config = dict(
    n_head=4,
    rope_base=10000.0,
    qk_norm=True,
    tie_embeddings=False,
    extras=['capped logits'],
    init_std_down=0.0,
    lr=0.00124,
    final_lr_fraction=0.0,
    batch_tokens=131072,
    train_tokens=737900000,
    steps=5630,
)
Each number is 128 + 32 x the weight over its row's rms, rounded and kept within 0 to 255. Layers, rows and columns count from 0. Numbers have three digits each. The size before them is the row's rms in percent of the matrix's.

# layer 11 MLP gate, 1344x512, rms 0.0492, rows 263-476, columns 320-383
102:126147161116130091187092186085114115046120141125185121082083147108128127152088139127100096142153104138171116097083087108148133114100119064123094141143114132083170142125170147141146122164103123
102:094114111120106113183123128121124115143149153157120138158081119135137089133146115134113101143135143089125116135145084099118192105118112116165114156140090087144180069165097113132129062094166110
100:146125104144130137130166183116118160107103178134059119170170131111112133186123119149194153167147115138161073137064154135129119135139166115118104108171122187098098153128171117126117162166142120
101:186198097131187062174177143128144108147125121184074114145149112158108096134082105129127124121064137141126088151152075078099166104148146096106116112079167136134067123114131123132138124171141127
108:136151041121128128122177141167141117159091107123103130179120146164150116143105099157151088123094141148187111150171113103114121127158077098035118101180153115125082100129148135105124135145110124
100:077106176057125149151137178144087120088140102171202131188126150097171102194095099132120121108196155084081117164136148129166145148126149129149102136143140123113105077141192172124156161111153149
098:198139120141110148174108132112088095096090149186105125171081131203146181165138123183100119114102128127117095085163121185135129131140185090168137142098108168169119130213190155106121089138108118
100:048116140150161137145134111075191149081106149172121164135076130066146151126167106146145130080151129118126171133146155174097182157171165143084112142105085128152113104141129195109070145117113172
098:189104109155171093112116126128176140088142110103121142222092144068152135149126169135085179147120145133107088115076140089122127127114169070144119142131146093139112160095135107089131103133109109
102:187109141105162136120161127119146131154116070112093060147133168076131106123141096117089059175133181122155119201108145126139154124154134143128118148110154103209098130162169081130118122076151065
102:101066150114098132094188178131059144138135194118115168125124131130140110133125122152134065131127140137162115132137147122123149152149156104056079096139114080109168070139105170092122115144140096
098:148115153080132126148076115091127089118172177071094102192137103084083130107129098081073099150152100111132166143062166071147075104108134123091153132077114125091110100133132160119186133116126109
101:126128172138150144120139118076074076155136115159085137142163130160170113178097111136122118169094168121130123173101129095068087193120134120128098153068143102093203161155128133121153156185127119
103:125174166182178135165105163130164175099122167162128086107097174145164126148101100127168107112106113167180110147144110164151113147150112129131097160121149113116157128123124126076077131102129122
095:180123103145124120111144156081103167107137103143070179185124181156204106126101071142158161066121151102150174119108214092123127146141146093130106133116134103126171175129130115119108152129036171
100:125174102156147109099157167089128144079133118108112171111131117113175131170080097179077177147102153153135132077127118104100121110153139096172130164094107209165140133133114095145070099177150058
097:096147090062123186185105086150158123164147129175109148163156064128120169138165084166147142130138130122165111127138143117074117135090082124138121157083120192101083148144114112091169141138118117
103:084201147103154109113109132139116108084093118091143142125122118139157146063166126132166095091055141149109179119160108163129090125149126137051107127150109142107143123102155107153094182113210153
096:128119135092100142136099130088151143162119103160111092135117151096091105132077146144091161056084127173112143142154150120096153138166115127050135123155122142156209153154182142107107128086102076
103:124087112144195145152148125177095179078029130138151084159141107069152143077141110125155106117116173160118143108176139113171144118175164171150126147131183097114107141121136144096176118154138187
096:120107094151144131121108172093067103145083157132148163117128082111144097132126145119122103090165107117180107141150158117073129107144089124107109139167074190131071105164139146107093120143183117
103:157128148159133127103129105125178134101086143149068116113083120090145091115113104171177056143151168123154095083077119137152148108113154109142094171139120138117140093161128220076098107158154106
095:113199067085169180116147117095079080134138200107137136099124133140156136121106115124096169078129132142209111169093157121130188134125141103126105147169184120141147131155137148126163107150116089
098:116208142126134098105126144096101137141103160149153104090050113127133101162065127126093156121155130165111116109155097135108119087132132167117165119122175101136104173148158117167023026130141125
101:118104124157123144159158168106176074111153175121117115136118080130136137070128154083089103136057146150141116193142147172136153102129133162096122129128106154102173155130128139158150116168091156
106:176180102106102177127131170095088126141130155164111117047121167131125142138120107184155122112120155110088191163062123134141082128172150142158142107086193077177165100151198169108128131148118146
102:107153117099185124136126163120147148133144155067068108084112078134167192154173128115193082109130138160132094117173133120161157117144149107128156165139158159134086143149114098120140092141093093
099:119113103086095130088102188120178139144119153145117133147100180131175139113135154122119075132089128127139110119169117135101157117113190134137127133124066151064202182108162138117115055124122084
098:106158131109167085138140030127160102119103148146106185127114132113108140160143164134157121129161153132122170169113121126110113101060144118101109096155132170150152125076118185170152092126138105
099:153162145147148173088156172113151120090093119162138124135082123076152126150151122116151097169113079115139180180121130080143140173119168166151114134162098104093183071134108145166128158077144139
100:109108111092129133136132053090169086164113138123132107135128059122143111158108124141099121094133118129121163118110116179155109119127116143087106112133117142144107136093158103093119122091129069
099:158158129114211025161151128134164092074091118176132150138166104108142144149110128125173114119160118107115108137141115136099077138124173155163090141126089096100163107133144103130172118091057149
094:174195154111150105126212142139115144131140129159107152144102140118123150126119160147107146094108139145146148151138177114163178100125170140179105117155149107142123153121129121194148090187102061
102:162131126123130136147113147158167204169130145179126079147181166108162127176068102155175087156129148102137090133141161121119112162202164140167173100173156130152135178101125132115067079194123179
098:082135096132097152109124122118092164139122093160087104155144096069098160079125108185134115119055073154223118153171090117142144209178126122182070131091126102105164123105116167168128093109172111
104:094176103124039122098143138128141192088113135154103134138059142139125103128134138137157124130125174136170100110073121140101142095109183123119090120192085113163102119098146127151130138167044086
102:127049150117155079120110170175113169181114131172150133098162099127149145105131099203179102074128082154111099194131155145075149180168079055177104140095137160112143145132173111135081178092100175
102:137121107213136141097184129147105189114146162105173144146139114177155147164111142185139168172109144174146087152150131110212134158099127146121148131116097102159133131148162124110115142083125188
095:159138135059214059116139158089150142123122139171084164112148090104122106115135098165123085105089144107115104092118094093103144214110124134159044084075103151162086118139137176088127102110190153
099:141099130151113154078154158100115124142113117132134132156173139134157149192110160164127131152129148061176115085123142129082119180137140051164137160118148110116159135154163135140102115178060153
101:148049135120151080133150114132161209174115118165157159182161148120185173105071104168116119106138140099128102106118118088124176141167139111106036181178204065119078079088180121088162161137131109
101:139163140157143059136151141080125078114095107146147117138149156170160133108083158130131111186097142154138159109145139145121124167082111097139163094108089153132155171185168080092088114126155124
093:186131102089089159114155148188115178149140116145135078130091127154121041121000147142183173151167152199112163164099152173123146152102124114139140143114136143129114121110150156163141128091105140
096:124185083133114111123116153058130114098084184100097119089125155139125122232173099137123145138098153112093113099116106104113171137070147170087110156171105126159081094164150136113124125090114097
096:204098070090129104137098166150130094126091118131079103127194127127142091118120134143160096130146131152142098185144154147066090105129129126063130143147152105068121086147124147113108140118160100
099:148158188140151153111143120127118125171133143159089115089064085133097169109133100103123119130089141134210094113169077137101110099113175083158104163067165134159122175178112148057101107139051096
093:109130132145163165128164100114118153132091165126137150063094059120151130117134124172206079122131112204148084153092146166175183127144101127164100177068131099146131114138150131096103152168128149
097:134120126099116152119115140080149135147078081159127163114080176126165141113102114151117117103068169106208133094173161090168131135115134129103123142130149139143080150100145177080135125146143121
098:176160142076127116089109186116095219111139082102119136130106180170121125135120178084163146154094164089129106074120100119164149141077113114100145155110145143114106120186153162096158059114137132
102:117108126145126124120145167124133119149161154119122194155160085136075130160171060085165111132136155163146142162110127121132138123076169110121102116135147154119108151113173162099125158096091164
101:133112107085141139177088106173146110136130157122133142197109059143147105139164158135142110101098145119115147093168068115108091118113163138123127085112096073090102196144180119096088121162198114
105:132146126118160140194149130153138117139101183181106088082143131150145098090139072115108093126074155126162118152097110083153149126119137179150056132065196105095117124105190124157144179116143158
097:099090215144134139137145170126120108128121125170104121132196117079150144133138111144182154087170151106091120098127053174133173126115112161177117195069111112110172115128121126132073117099144128
100:112114093143132110152101118121113084170141138150154071131127062155152134142168117142181114082138098117212167165084125147168066138148144120165086082109141075109107174177131144102114140138083186
102:169148143133095123132156172126160124094133095134157173084165156131138184155098109101169080168166171140182082159184138097127161190144163120092114137088098107124174123128185110107079160102070077
104:135106191073160096113092099084089151087108123100105119055149137092134124119157155121173140140161156147141110130095140181102101091109125166197077178109093108136118121168150141089127078112126133
098:105117130124099182160141098096140150120093072097126174070104082104122142095161095159125161106094135177097146100160103087146109139143087170134122136137116138176092153121134105047098129142103050
098:214128055092121130099180151110105058094140122099082139134164159158131169123093121154141139113124111166154116082196143198086104113091074113078193108135112122064083205149082114174140144146176159
104:147131090144133091125090100068134106148119166107072106147128149072144131168180124086132094125092123126130125095113182115133117163146206118157096122192147157177190095120147103157092095174102131
097:134135147132092131151127086119120110134098123138096113132176162133120145085113165117084061115155209092163103158087137082086183133169080165073118148105100165177159164149079151109152152098086095
099:123145082128165150074139121107151076159068153164125128095140106101127132094064106130145103176106152170112087168165075059191134107162102115156129164121113154153108110105116178129149119081115133
094:142103139117105108141130139098100101081124064133109108117146151119142157122123151145178097077149121143119123110157088140164166140094136157139101122135168145132100087130151184114078149100159152
103:168142122148159121124156135130098136161177132136087132129131112102147188134136143127155108124089174209206117131119095051175185092125200153151105163135179112104100160130126109076145099110155182
103:055121087104108134082109166151102137113120192121105180110111122118121122081117116198109077160084155152142126140129075138138122101106125106140106093154174099135066108099118209098137118162108119
096:142138126117119108139105130168146116100128139110117076132109117195168153172169097112119100121114141053099087084090158088118150094145181124106120114104130109109141080136120158096162144149137167
106:114150119139106160074127176175167122109106143125176159113108115169120182103140157126134115182097135138178072191122082093076137154150230105110097116201123100099145144149112126091149100213140052
104:110108118132092166148073101109143150151132132076153174132094141123157164180111174115071193109114149111123140147140120174097105080162078112121124105080110151113176131141129102145113053152125109
095:144182156137149140186182127099131116168128119118109135102151088096106128172157107190161134096080117122079095153122076138141137168098194116160030132140126127146088119118137150154144075144123115
106:159114152135111153110132153131146119131137137178182148062083043117156165147109059132167095078143140123165113203132122135108174115166080097144130163119129084092103058138083151146143103131134099
100:149161085144141205194119143135079130173085070118102147140140150133102143173056150125172099089136151111113133178141142134092141152132141075142115185156134163101112084118174107081110111100087110
101:132143110144109143182099139079125108133174132163147076128187167158107165207101108137122135139119116129128104080179105154140099164167048093131117115148092138137157119168096136125169148134035106
099:167134101094137135106137166108167132073038112197113117158119122082180178086144116134088137078089163155107158209158107087162161177140118080113081169122181153139068148143125204123148134158148097
100:126163084114180151102145131101123111139132115140142191118121137146155157110134126109119104126086145088171119113100067155113149104148108112060116164150197109151158076096171160084147143133082090
094:169132102179138125076157150158046146071151119129134103094150147094123132137139106124138078097168160087096133152095069112125191118093116113103114098181159105102152114085097159107145143109146098
105:122096089099123106150109151104166093127082164130111087139130144096081070130144169156083132167138119109110090115092169116104073117162190109120153095132130130074073097167152111208103125138141129
097:059153061155143141203113143073145186166115121204119100191122133181124135110069053185103133172115156172169116107189138136129134182109079135170119132123122150121138099093096127098096139200116090
099:191187121127142174107084119159167170119169134155055131087173060148180140136157167126143101107099126162154108171152111080133196107066137127095160134169083113191138109125158139172145136169140134
102:115159117134122155115166138177128107078086114132150205171127129093107094153110068092164095151107175136164074115131139093170138088174126099097042129113083159140133189123116134147093159137137090
096:084128163099200156078156121070111137125077105129104103118068085111152138131135154162141138120128148095140121165093095142082082073134168121109160173094121152201088102158124144159151114193118123
104:138106137113094132130215104119163096131112114132119190186118132165093119119135101100136141145178074117096101146158163112192099185092157139081107158085108131172123113148149105127138111083106144
097:130114117117121111176166154125116121107092139155088113225135101158104205152119110135161139143111107111048178137191094124144144100066161109110073121118129044142126145157109151176120162145129079
099:082150111088122144121151237134154125123120188151147118150138106121090163127114146161118136135056133115146116144094114062119156134100145140098130127145112101120118132118135181070124145048071139
098:123129115117133160137187074117048116094172081180150139080144157120104217170136083158127102165130104175142149132144192075167147129108126094150116155139173133109103133126105140161114147154141091
089:107117099202102126174153182080133180116144161125205100112155097171096104155077075129181076124176163107102142137104132172120119105112124151126125181145149127143075084098169187128108139184116151
105:164094115121162057154128139151190109104121138104082090159119112093110143049104145116137116135126088182201125099131113119098163095150120126088135111120154197112100147166171120127102093150096110
100:162116128092140152144177100144112129097117123101120120129132134148089107200119120174192140079160128116132097097081134119083124125100124140167178121147139147123196138095143130119116148118176213
099:137134165166152147143128194109131146139096085099132076154096060187090190137144151161137142188141095122119160131139092140134120111098110101191122154109165118103098147097158159107154088165071216
104:074120132101116064121175082238143121154097086145101139113132111085113149133179040168105098103145091138131097117169166165102148170146137098147083109077162107147207117096156165120135144132083142
102:146079145159133118097111092130155145153114107127146085198092156104183109086159177161097126132148115085149100100155159113126113096167115107132087142169149159131147166103150119076129121081129128
101:081091126106110147116132132102133139098101124147156158166099171099105118111128155123156073135114076146161060186179098154141159125105140164034178181163153110073118161148120102145162168153127067
103:079083163166186091090190193127162152062085087128116129116104118081181161127099088078108116142174133084173114169141119128136151165118082111104060119117102186093151247152124098165143091124167063
100:104129145135176104131163145101131071131124165149134146101105125178073107078085099049096169096147125179164162203080134103133085121164085107164164101102064148168092135230149121127115079176125089
099:160110107188101082115084191099104161099189151172079102107191124190162146078116115157157088111133109094113097151112074136165111129150166140112163170159102184166096091123103103106134077174176113
102:178146123135119141158132103100141189188144142134093149099105148107143084082080112103166077076104176140097057090150073140151175134193142123102091167109099130216169124127127148145139105069180179
098:080142128179087124053150125156109136091110178142159133091117152105078101165085046121164116141097129165126145150098149095128114199110122109177078148080105080155148138169158139094056088138079161
103:152130109086101091126112152145073088100164189133111107112137105100181117159117139158121152134140151138123125105136134168123131164109149161101064092133124102129093156153156108134154169133144148
098:154140148092120187044101137155153167139143109153117097146051126141145182129111153178169081104067119088105140146133095153180115108145170102143139144101168097157171099112091189145135155129157111
100:087154197125087143157128172242064166107141180130131187167109143155081183146063174114146089133151110118105152058109168147100171147123125073147139138092151119159137144106084131167104123182055134
100:109095155153169136125196129189101113101072173150138120131108117128168166123167109138073101112116114186114161122131096113099069117091130114093106150108163113077048158124149158091097138142136134
102:142136160135085131130099144105094146175116103124171113142137134120100165158095090122171107135106097088120121143058100057110125173190190129132062114136127075126150115112188106140104120106138106
100:134132150140130164154076114104092182192089096127109142139101176158141151121099113125140175138063151134162147149098146139110102149101138097159143087169110174131099137085129140118086153091125020
100:113082136080127147119210093058114111091126143157124119156109116170132083155136073128136101133073162193106135079145096137121145103086124167166084146139114066127090123135133109144129125155129063
100:162135147109162169160093132054124148106146173080092105098150115083203098116128124168138095128139179148204119079156124126126169162076139073123106178144126134080126181162186094151109087105144114
092:165122127085131111083145122141118100129113160131118134104130147087160111177132145193104088099113188144160104082117113184110132142151140138146082122099135156158103177131192166086076095098084112
094:114090186143112124163089153110104215165107073111202126066129109164120148162077183121095100104085158190061117126133114172140178113125136128126111100107139133140190147166134132127169136154120183
095:145080106106183129159137128162127114103085132133121117154131108193145191163109158118151130116089143153105072109150094104150195063153158156166176200066148149181124125083149114135106113137078184
103:155174117129106153160158156135060160116060118179093120167119147129109111067059142098172133090170112146156090117087135076151119092110150128099098128126129132190101147218144094096120071113163113
105:118089150094093157068134117050135152166192155138200057178123121142112172157110163101155129182135130158176119097120113171104118104108144117125135175078143119138190174118098113123163159146096193
097:124090102159094132114126159096123145103129134091129104110109158091161180120102148172119095154086110121186117117126204163101127120123142167099122121152135084085158145191132133123150080130135135
099:097149116133145177189158134091058087151141150110141119169116134149176099064177145104144184150111136135124092146170080132170143082182159107131171109121106071168108108112069123140100071122124177
100:150181099081133190046114089061126166136169138130127135118169117085162105117114107148069132079097194110135090133099071084153128126129067142104121166186172085174155125139168177144106150138114109
102:114095198142149120160184119109092112128133058122088119117136140156153126142153150134181077155057155141077094193090083134106080090104121131145112153125145080146136174145138097115140125157121115
106:152126149154119090146204152095108130132168157136075120124159119186147065123120085167150110110142087084121116135089172129135122137128214156119141183147102129140088072170139143118112205092106149
092:130118143133124108090123159146186148161096110153101111101032093128118112128100098115127127124107145120159111140122046175096163134102133123171117173119129116126119090155147139102021091130119071
095:079106101118159153124130147118135134107149150115134171088147086075119140117082109149080089130143137158111127141085124099166211143120093122050083117101135138174158121116143125109140106156119108
107:106168116133072125069115160095157138129156157187108126113132160149135113151111126165095036094126110127178117126114099076107137098178064176111098111126139097134155103125102145148137120114071185
098:187110105096094092075156174143159154038151122118092182091169120121110143113130131147170092143120137130151147136091077131198183200183150085171080103079152152120151156126126140035086129110156162
095:184103114175107175178132201058148140076105152109162145149080075168101190138148133151105177094147124135095118085184050092133102083095162098114145092091124167107135129141132133115130104156087173
099:165126142136131120141105143139131199170146108075116161180119147118145105167109124147127148139123149083091160097103121159161122135150129105111114063167148139111137184159168136096094125125122147
103:126122103099179151156155152071156158163096186131113065078184156152143121102120072157094089117122187098110132186129148177131097118127099113157088135132095159089180108142177133089124124107130080
099:140133090125147113151144204143101207101121136108135092151110089081162128116128096111163154143121161100119140096112181091111122133132167081112165095135120182167107186164169105121103084097162173
098:108109123133124080136149132092141115111164143186116118087109174135155169141089092131101132086108111125135091138170186131062094136080137119076100111115133097134198128131111133134141163199178128
101:123111095109096166112100077135131118132129177104141128216107116110157188153126107202136110124095186086174112133147174118117130120147155120157134158125146139070128136099131143112108138127145105
103:127120104060195208093113141119150151178085166086102083123119150119150150122174089221081124077088139162146136173150174147092084177102208138101125108105148122065124133195137121115125143114162105
099:194136191149141214180119089169105109102153170111141147128193104163104101120074163111090131138087121213147135137130112116106148161164181152123108104123147124153173120136193175113107115157113145
102:159091130103082147150192148145152176190083073145112179105097154163144110148136062109096098147108117140109154144120136123122153110130210131132125108187125049162155122116133157107099145126106091
092:130122123051164149172149151094122179133112130139089099151180063095150124164195078121128089103134139157174124101180140060098143139095103117139137120231135110085118068151106095117166173098127153
097:090178146091163225141129118124147169105134118132163101105129115131102101062178136144147131129102118186113144125135142124183113150115195148089135114151095153098131148098137173113126113090097082
097:138119119062113181164186130080168103091148089118127144168113061190147097086129141127175104120051180121175180159113105129095083090127138073142168179098137052186154136125145143105075075105115122
098:123107153160100092131076154103101096173101127165091142124146133145155117153090110201054125106121183155094131102102144145099119122137226134170159142127113197136101139163152150079143158171176143
099:114165117082141140138086156121144099103109112115076161137145096102139191102141125142138094121069188157115159098176133124143090107110173146144118140100104149092144127143150110163102091180170100
109:098159102160155121135132128155150137095123137180083085156100073178093120090140125179120122142089152145181161148168122137099116150119092105095106137164175112141122147126173130086151122138111106
098:118098086076143116142142178120138142094173110105106140144064120084086208115114110147098112110100142166130079165109192110139105097123167144133131136126122093096123106129159141056179086150123096
098:107060130085127136121059137116106093091116163133183163186130087150111135133116113145189151165088155136131141128142094155119107164155064130084158147070155134131104145139154156082161117159133140
097:142130056114176160133130133098059165086083139129113106150158226146150174112115160141072131113160156118138072127131112143133144112141117159127127161179146131025167134115145097174149103143131105
091:104124054093144093134160089159108122124173136188128090151107099132123129132158084124142103098094116143151138178122112124142066171123158174135068113088146119149128169137202145070116113129113077
098:129131071165105126128094109114112134138135136163117060101132141161100124098148127197111097112063117175176163146120125198179136135136063116125168135164172081040116121137138164097058129118130091
093:175170134146102129130086124124100141094148111084158106158130136108168119175117166107118117175100136120127160155148129108103164152093139094146146116134179088165153169095142142112138108134106140
097:109188113088142124176137122149064144046133101157119159155107150119118185135112115155127116154123080148141134161196147139166139147081132077173140069152088107142070113157147146099103181174141115
102:137088127114117147113141163085132107097094138120114087167157110128178164102107108084092149156068139152158112108162119114173095118062157078132118124141109120074021162144155116117154133148144155
094:080203127105175139127148130033143060126171102145123119133160150139143129118106208127117115137121116098147111132156165162084068107150182109084151165137189121146134146127131105115206114108084111
108:103151202111083132107145191122181061115117090126140115140110110081178097089131122101168128170178109116142138178135101099118049082083130141095060137153130127157116092157091170100111090116141096
109:123175084101136138119087122081070095165182095094111156158098157118108143102181114108192155115143137107144118175125103141109133169095146185051077133128148125153158190160132143122147086122152129
098:091116129116078090154116197124133119114135197169117058150166127150164149099112106148102082128145085131130132117139118143096133105099141112096149112085144125124136101109128117073182215139109101
103:115143118114135161121100161125124141136129120153157125186068120127149140112097122121150083146133106127111127130061121117090152145188119104134109099149120110160172152121122145119086109172120127
103:098125131116114164150114167107176164145094107114169116160067160148121177105192140121136107133157115167171104171119183137133135094084170128156093145119135170178196117170180113110173102134114121
098:122133081161120074157135129071131102149159179108149162118088069132147154122121118118146121166131098159163172119111086170134092162098099177146143122094123121133036157132104134102092124120167105
099:102125111113161170143161195107136121182147107078142132129132123182203098090142104172106157106107091124156165124151116177195102101121117126083132113125105141095145171132087100132138175104087166
105:102151119132180138193150115094148150103164135146108095161137139139117152140172164153120160183063091119198149153166116176177087151147148111104060153159176112127138165141140120093115119058141148
101:115185084125084159139178182047140107101164147124131126151130095120111147151085117149134101130083140169167095194175121033132097146117120167119173126132181135049123080134133078125076109134121167
096:119129082055110093108169166099101132189083123157159094156114146070158164185197103137135051125051121177099128156164085092134085105173155180160144136150142099114135141203140147138110109153157142
092:065102100140083128183091159142077165103145155164150112087146154096159176156096083084162123109086120139151108126142149111128205104077108155153168144110119063060051122163075154141076129146143108
093:158157083129114102111144221116188166072161121181103157104093113116130127130137063068119116056080140138134147151156166105117181129160161103138145123141191118156099116159136152124111099168111103
102:096188151157101169132142134086156158108114141118152138124136146156146173128077125189155119135111113128122143145082168121235123169104108117118141139074127099128106172110179121125078158165176145
090:094183086106166118153159137116168061113121148119138161130149140137140162163136129161091083138079147150171128157181108173148161095119104174092112116142174065138100099172124156159109084156066100
105:097125127073168156143159150155071108126094138089104154180114145180131140129189117092138118156096141073128079140205164104133071119069179123095103121115128090100105107160214131140158179136115138
098:124108151084115170160150140137163084128158134193160077124023115109133092113164062138155166126129154113131181195142129122118133108175135121153117132102134120123199128134152118114132149127149166
105:149121132127058135124137161188136117124080193122116122137112121135134172181114110171118080142093134166129143185150102161101096096109136113090109124159164127097136132143207203131095085118149139
096:100162101151143098084198105114076085116127109081118060119042172112109101171140056146166167087120136123141075136197156078111145097173144151193125077176116113143075102104152134110119137144152091
103:132164150113157183107140182045137105149132170115134109140127108075123073129176127099125150110170123089158136151147143126109094066173163088134126151124101125037113120107158122114135121102129067
106:103074092093094154144132145113175140107106149101153152080101145070166164072137144158135067103088126163156125071121098087094097173136138103109097115127157095157133091139147137150120153128155122
096:133080149066136107176198138103192096079169154116085106113140068126100068080119161109090122135096117138181144130154130133081158165121116098165103171107118126143136113152194110153128084134156103
101:140163133114125067148096144140160112106141095061065104144174091134105132142108093141157111118079121156122150124169135102176147117121130127118130133110173163141122131164147168138141111214188139
092:146059179154136067102145205149115191177072103179046048152098115165092172121091155171109140149110157106058152156134117163110205142110140174095056156107139106178131091105131183073124113108138091
100:165126139132092255111123109092137116120110135087151102184139106123145093148152119117145093114123082113077125191110140126131159128180149135154168130154130054106105138089124159118151090127068161
102:147113112141117180153106085176102083124119146149107076119111106128117121164143140105180083152112114105167089120094140118124082160179162144085175130147107094181154174141123158111111189107078103
099:144098090092153157088161141119141132086112117089081106180120110131133104157100160165100153092117109190145105126124166121078141112154080140163126072113151122138128086168082090103088083199196078
104:126168104093049106202123150177111203136148199169078157081151105105104119152111048125121110151100139185128080085131116142131136188120139114093157112127132057069148144152162195129140123190123076
102:093055135127125114141149136115125164110080126213118130102181120110078153109173169115130093193156164121186103208120147152132104096095091108135083186134113129099097120109098121152115048159057089
100:134106082110107195169174140127147084097131182158128137094112085174075118165110104162189118103110151136177127123125141131146171123072114122123138173142148140143147126136157148100091019146097175
092:117132120146092168109158098095125152110130168122130089118118092108121101128114136100175114150164158095132086128124101127070097135145118079153091154090129129156154119124144077098171072178173167
102:138123105141180145129080136116096140078136129170076213113143140096077148100139158101079147144090131110157106138138122117169125116114098098107157153131169146130090087160184240110109167128148145
101:121132106142186152106137158152154160170117149160145145142104070112145116084132104159138101172086120140133164165146150087149125125113184080121084145154140148061090106103174126136122091065087114
093:188127187149117137070122157090147100172162136114087146163096094160142111169163095116136114177121136147147118151040091114171147154120159082126126157126210085143122087161014164110120058138125176
095:175081098116149046136145163101169080122130150152145130063097135048157109161057124124129161112075179165102097105108100132056143085116116145155111159126145067082174088150114120116070137153161117
109:118167142135131118058175179102137168135076117146073132089088182097146164105108117178156112090093066136124085117113170146087142153116160153118134209121097132095126121077207117143125057091079093
097:152118147154151134198101117161149130150135102128112132159176053138133196144150118122198115143097188162149145179098064130165018116193091070141086092157132079130157122181171136065095134113159082
096:133145094066165032139159132121116125081155153124096120197140122169107102139100140138088093125053123138136069153174085095147132118112186190084119132113148173099138112181096147124118181150142085
095:122101173130103171112214165136084189109079143160114075115109121093113158123109097166165072157071128113150127093104126146135110183105143086131072151095179162145194182170150188105080093101138110
098:077146143077132152149141182112164169118106097160130130111108081184126126131137099172179113138121136141161128117162126120152137111150166178137143154119138074129123144130150084111143087099067065
103:146176119161078119174113159121160132105118112135197123162139142170139127136142080181143144083091179133171088151112148084074168131135074143127128124172160090151152129148118108100091116118151112
102:148111099109128136128233177129183090099139104108084170103169118132111115146064132134118152140134162135129151158092119168084154116056112128083094153135135077125161093084140074169129058162152139
100:152107089089178155163147124068150131128173149182108087144088118120157214146126127189130093131089127129146123152170096145100064130138127134185118169128137129129103162157105086113103105141088090
100:183155126105088136101140115108184085079052169053149117119158141127126124149104080115129081181128087164106153166174150136137106115130087129134101162150103140136078135123135140143136148163137124
106:134127168060097134178134181129100123161149125139172140093092121113069103135116148155144144110118094120143117150153078095148123078127164129140142150155183094136123173182113136162107090139108093
102:126139185112129160119132155099167180134089097148121152155123113161120144144071172092105119141071149108093150108200087106152142116149149104184173137073113147143165177137098158070176120158122130
109:092158100129135159139128076171086147148127158129155105132134081079127096148101077130107163155165131117139127155110087160112151049105127192174097140146097085145149162149116082087099121160122157
092:152126158142129104133155096089117121157091113158105126159178126111140137127138141163094102126165147119189191124043163148135074174147134125190124151174110158176102153128139159151085120162128144
092:127108146080119212151151164178129146133118134114134167109087094204124148119150080158084164119137135154162133090152146146173179129162094110154101132138172102141126146119168107136090156148159099
108:147106077135162104147125137104190170164112195114101171161142152123151161113079060131115083115076115088182163115117121120120079205094170112148118117121095086100094098129113107104145166139136071
101:151158102090102181113105149150094107177088094159117168127137112118121171151122115115177122164069101182088135138118117162103101139157117118167145131140178094149134128093150132126092159110126119
098:103121101071149154153100136121065119112176112059139142127095138138156204104148103102149160151139093128114171163102141096106107107097173078161135144055087085057066142097120131103099081112154091
100:140115086142117187085158133110142231159112146134091131180117109098131150136112122161126100142092142165165114136116082113108127128154163111112110198143116125128061132166145157064145078124133149
097:122107161194102099161117139178143124124117111177126106120122143118105166150072141073124109118126087161194092098119193180120112087157127079171127114173124149077158129147140131082084087154108139
096:153123129100073166171095153152163101103134127148080142182094175180142161127160168181167180158138086100097139110112173167121113146139186057150113155157181111138144119119146166181163167167055168
099:143147064130139183155117132135123101141102109099138126121107122109138135106118086128151132152136060197120126124156203156120097120126142126137113117164093075146109185141112123103124177200134156
099:099119122074153197091173104117172080109142122144117180191200070172080124121165124108135090137110129121121115170116091153192137158111144122131131074079145149168146141160132094135109101167132096
103:122104088129155093163186119158172139071117113117087141099144202110133119163082074139089142121147107140108144144126123199086096132087070063090142127104118197104072170159105194130095076082108112
103:073162154135094062100145135108091139200117148187078155138093083100112121152145120164146061094075129077110053154080116106167149177139134109120116113162104077148215112171175171093191109161173110
101:167138103105123081182122125149136149118125128114102129110187135070119145211159143153191134157145196130158114167111105122109077100148162112139086095130153123161133206107151165126155109163178169
096:122139144137081084117091091148101151145117112101093140159134153106170101138120122143079134134103163154117155154051065108047131160146128124155153129123173137171213144077104143176164137165131080
101:145092129089116122091147114134187100160121209127134167147113100128186110134146098158122094105177144117136163145148164118166109131146086132102058098102110159132152144104157151070078093134103151
100:134182167096103180113132158128168135118083144080123064160087127149093172090073109137117084049132100198184124156101102137146103102109193148096107179091176133152213129136135161124098174145084133
100:130158136099167118144116138099087167200128126085139104106065119167137164157173136182163080136098143139152096106181153111134057107116187081191111148116176102085095106179090150138097109143147127
102:119099102121094163102147159135181152103043121116163126153023187089134106131123105086111082137157102124115111157109087121181108135167129140178080140147092127065119164194130157154110168134138099
099:117165108125129130168104146165119134116155213069132074126157153164186209170120083169151125188078093096125181068107106085113130134117113113135150098135185101096224127146139175098182081127145166
101:147172101133108135081126173082088143145155140145107125085088135148140157155111132167153127170098170080096138153146153098090116143107099098096164164144138127117147124143140148089066093134113122
102:071092078117106143113152118134184164153104171173133132120054122124137168106105133183128067122161074126141097149105179163158105127100138103106106124127080139111096168126189146099151089129093054
085:123166123124154204097098190129093139143099154097138086108104096118135160113135095155113095133103145115157108145109100084108123162116132079114113108124123095160116122124108198099155071192124118
102:133116095119137114167174141122152095131134125186089142109117130088117165068071056086143138148115131139150118131142112111098170106102113076085085187132112044125185160122154064118087184154059130
097:100143117148165137085144105078109146128156150122139094056151106144171126215102128175173096198133097081091148141098123167179109153108189153145137184127141106193172118119142125086142131137053176
103:091181093138126157171139048144117124109168086187144115147099109163118159075158101148117083142106134130174138130109152160106122180136089187049058171095177088148131060178085167137100069101148144
104:097135067124153073131121083093172136216133116163140087091113138147134069134116137115172122125126086105209084144116106131162135109143101095121085187119155090207126054157139158122153074119127105
102:187155164059206112148155092136126082085116148114109171143169154163069177077131129147132088117099058116112117087131109142095140200126152139088115107101142137130109117117157131099093141058113110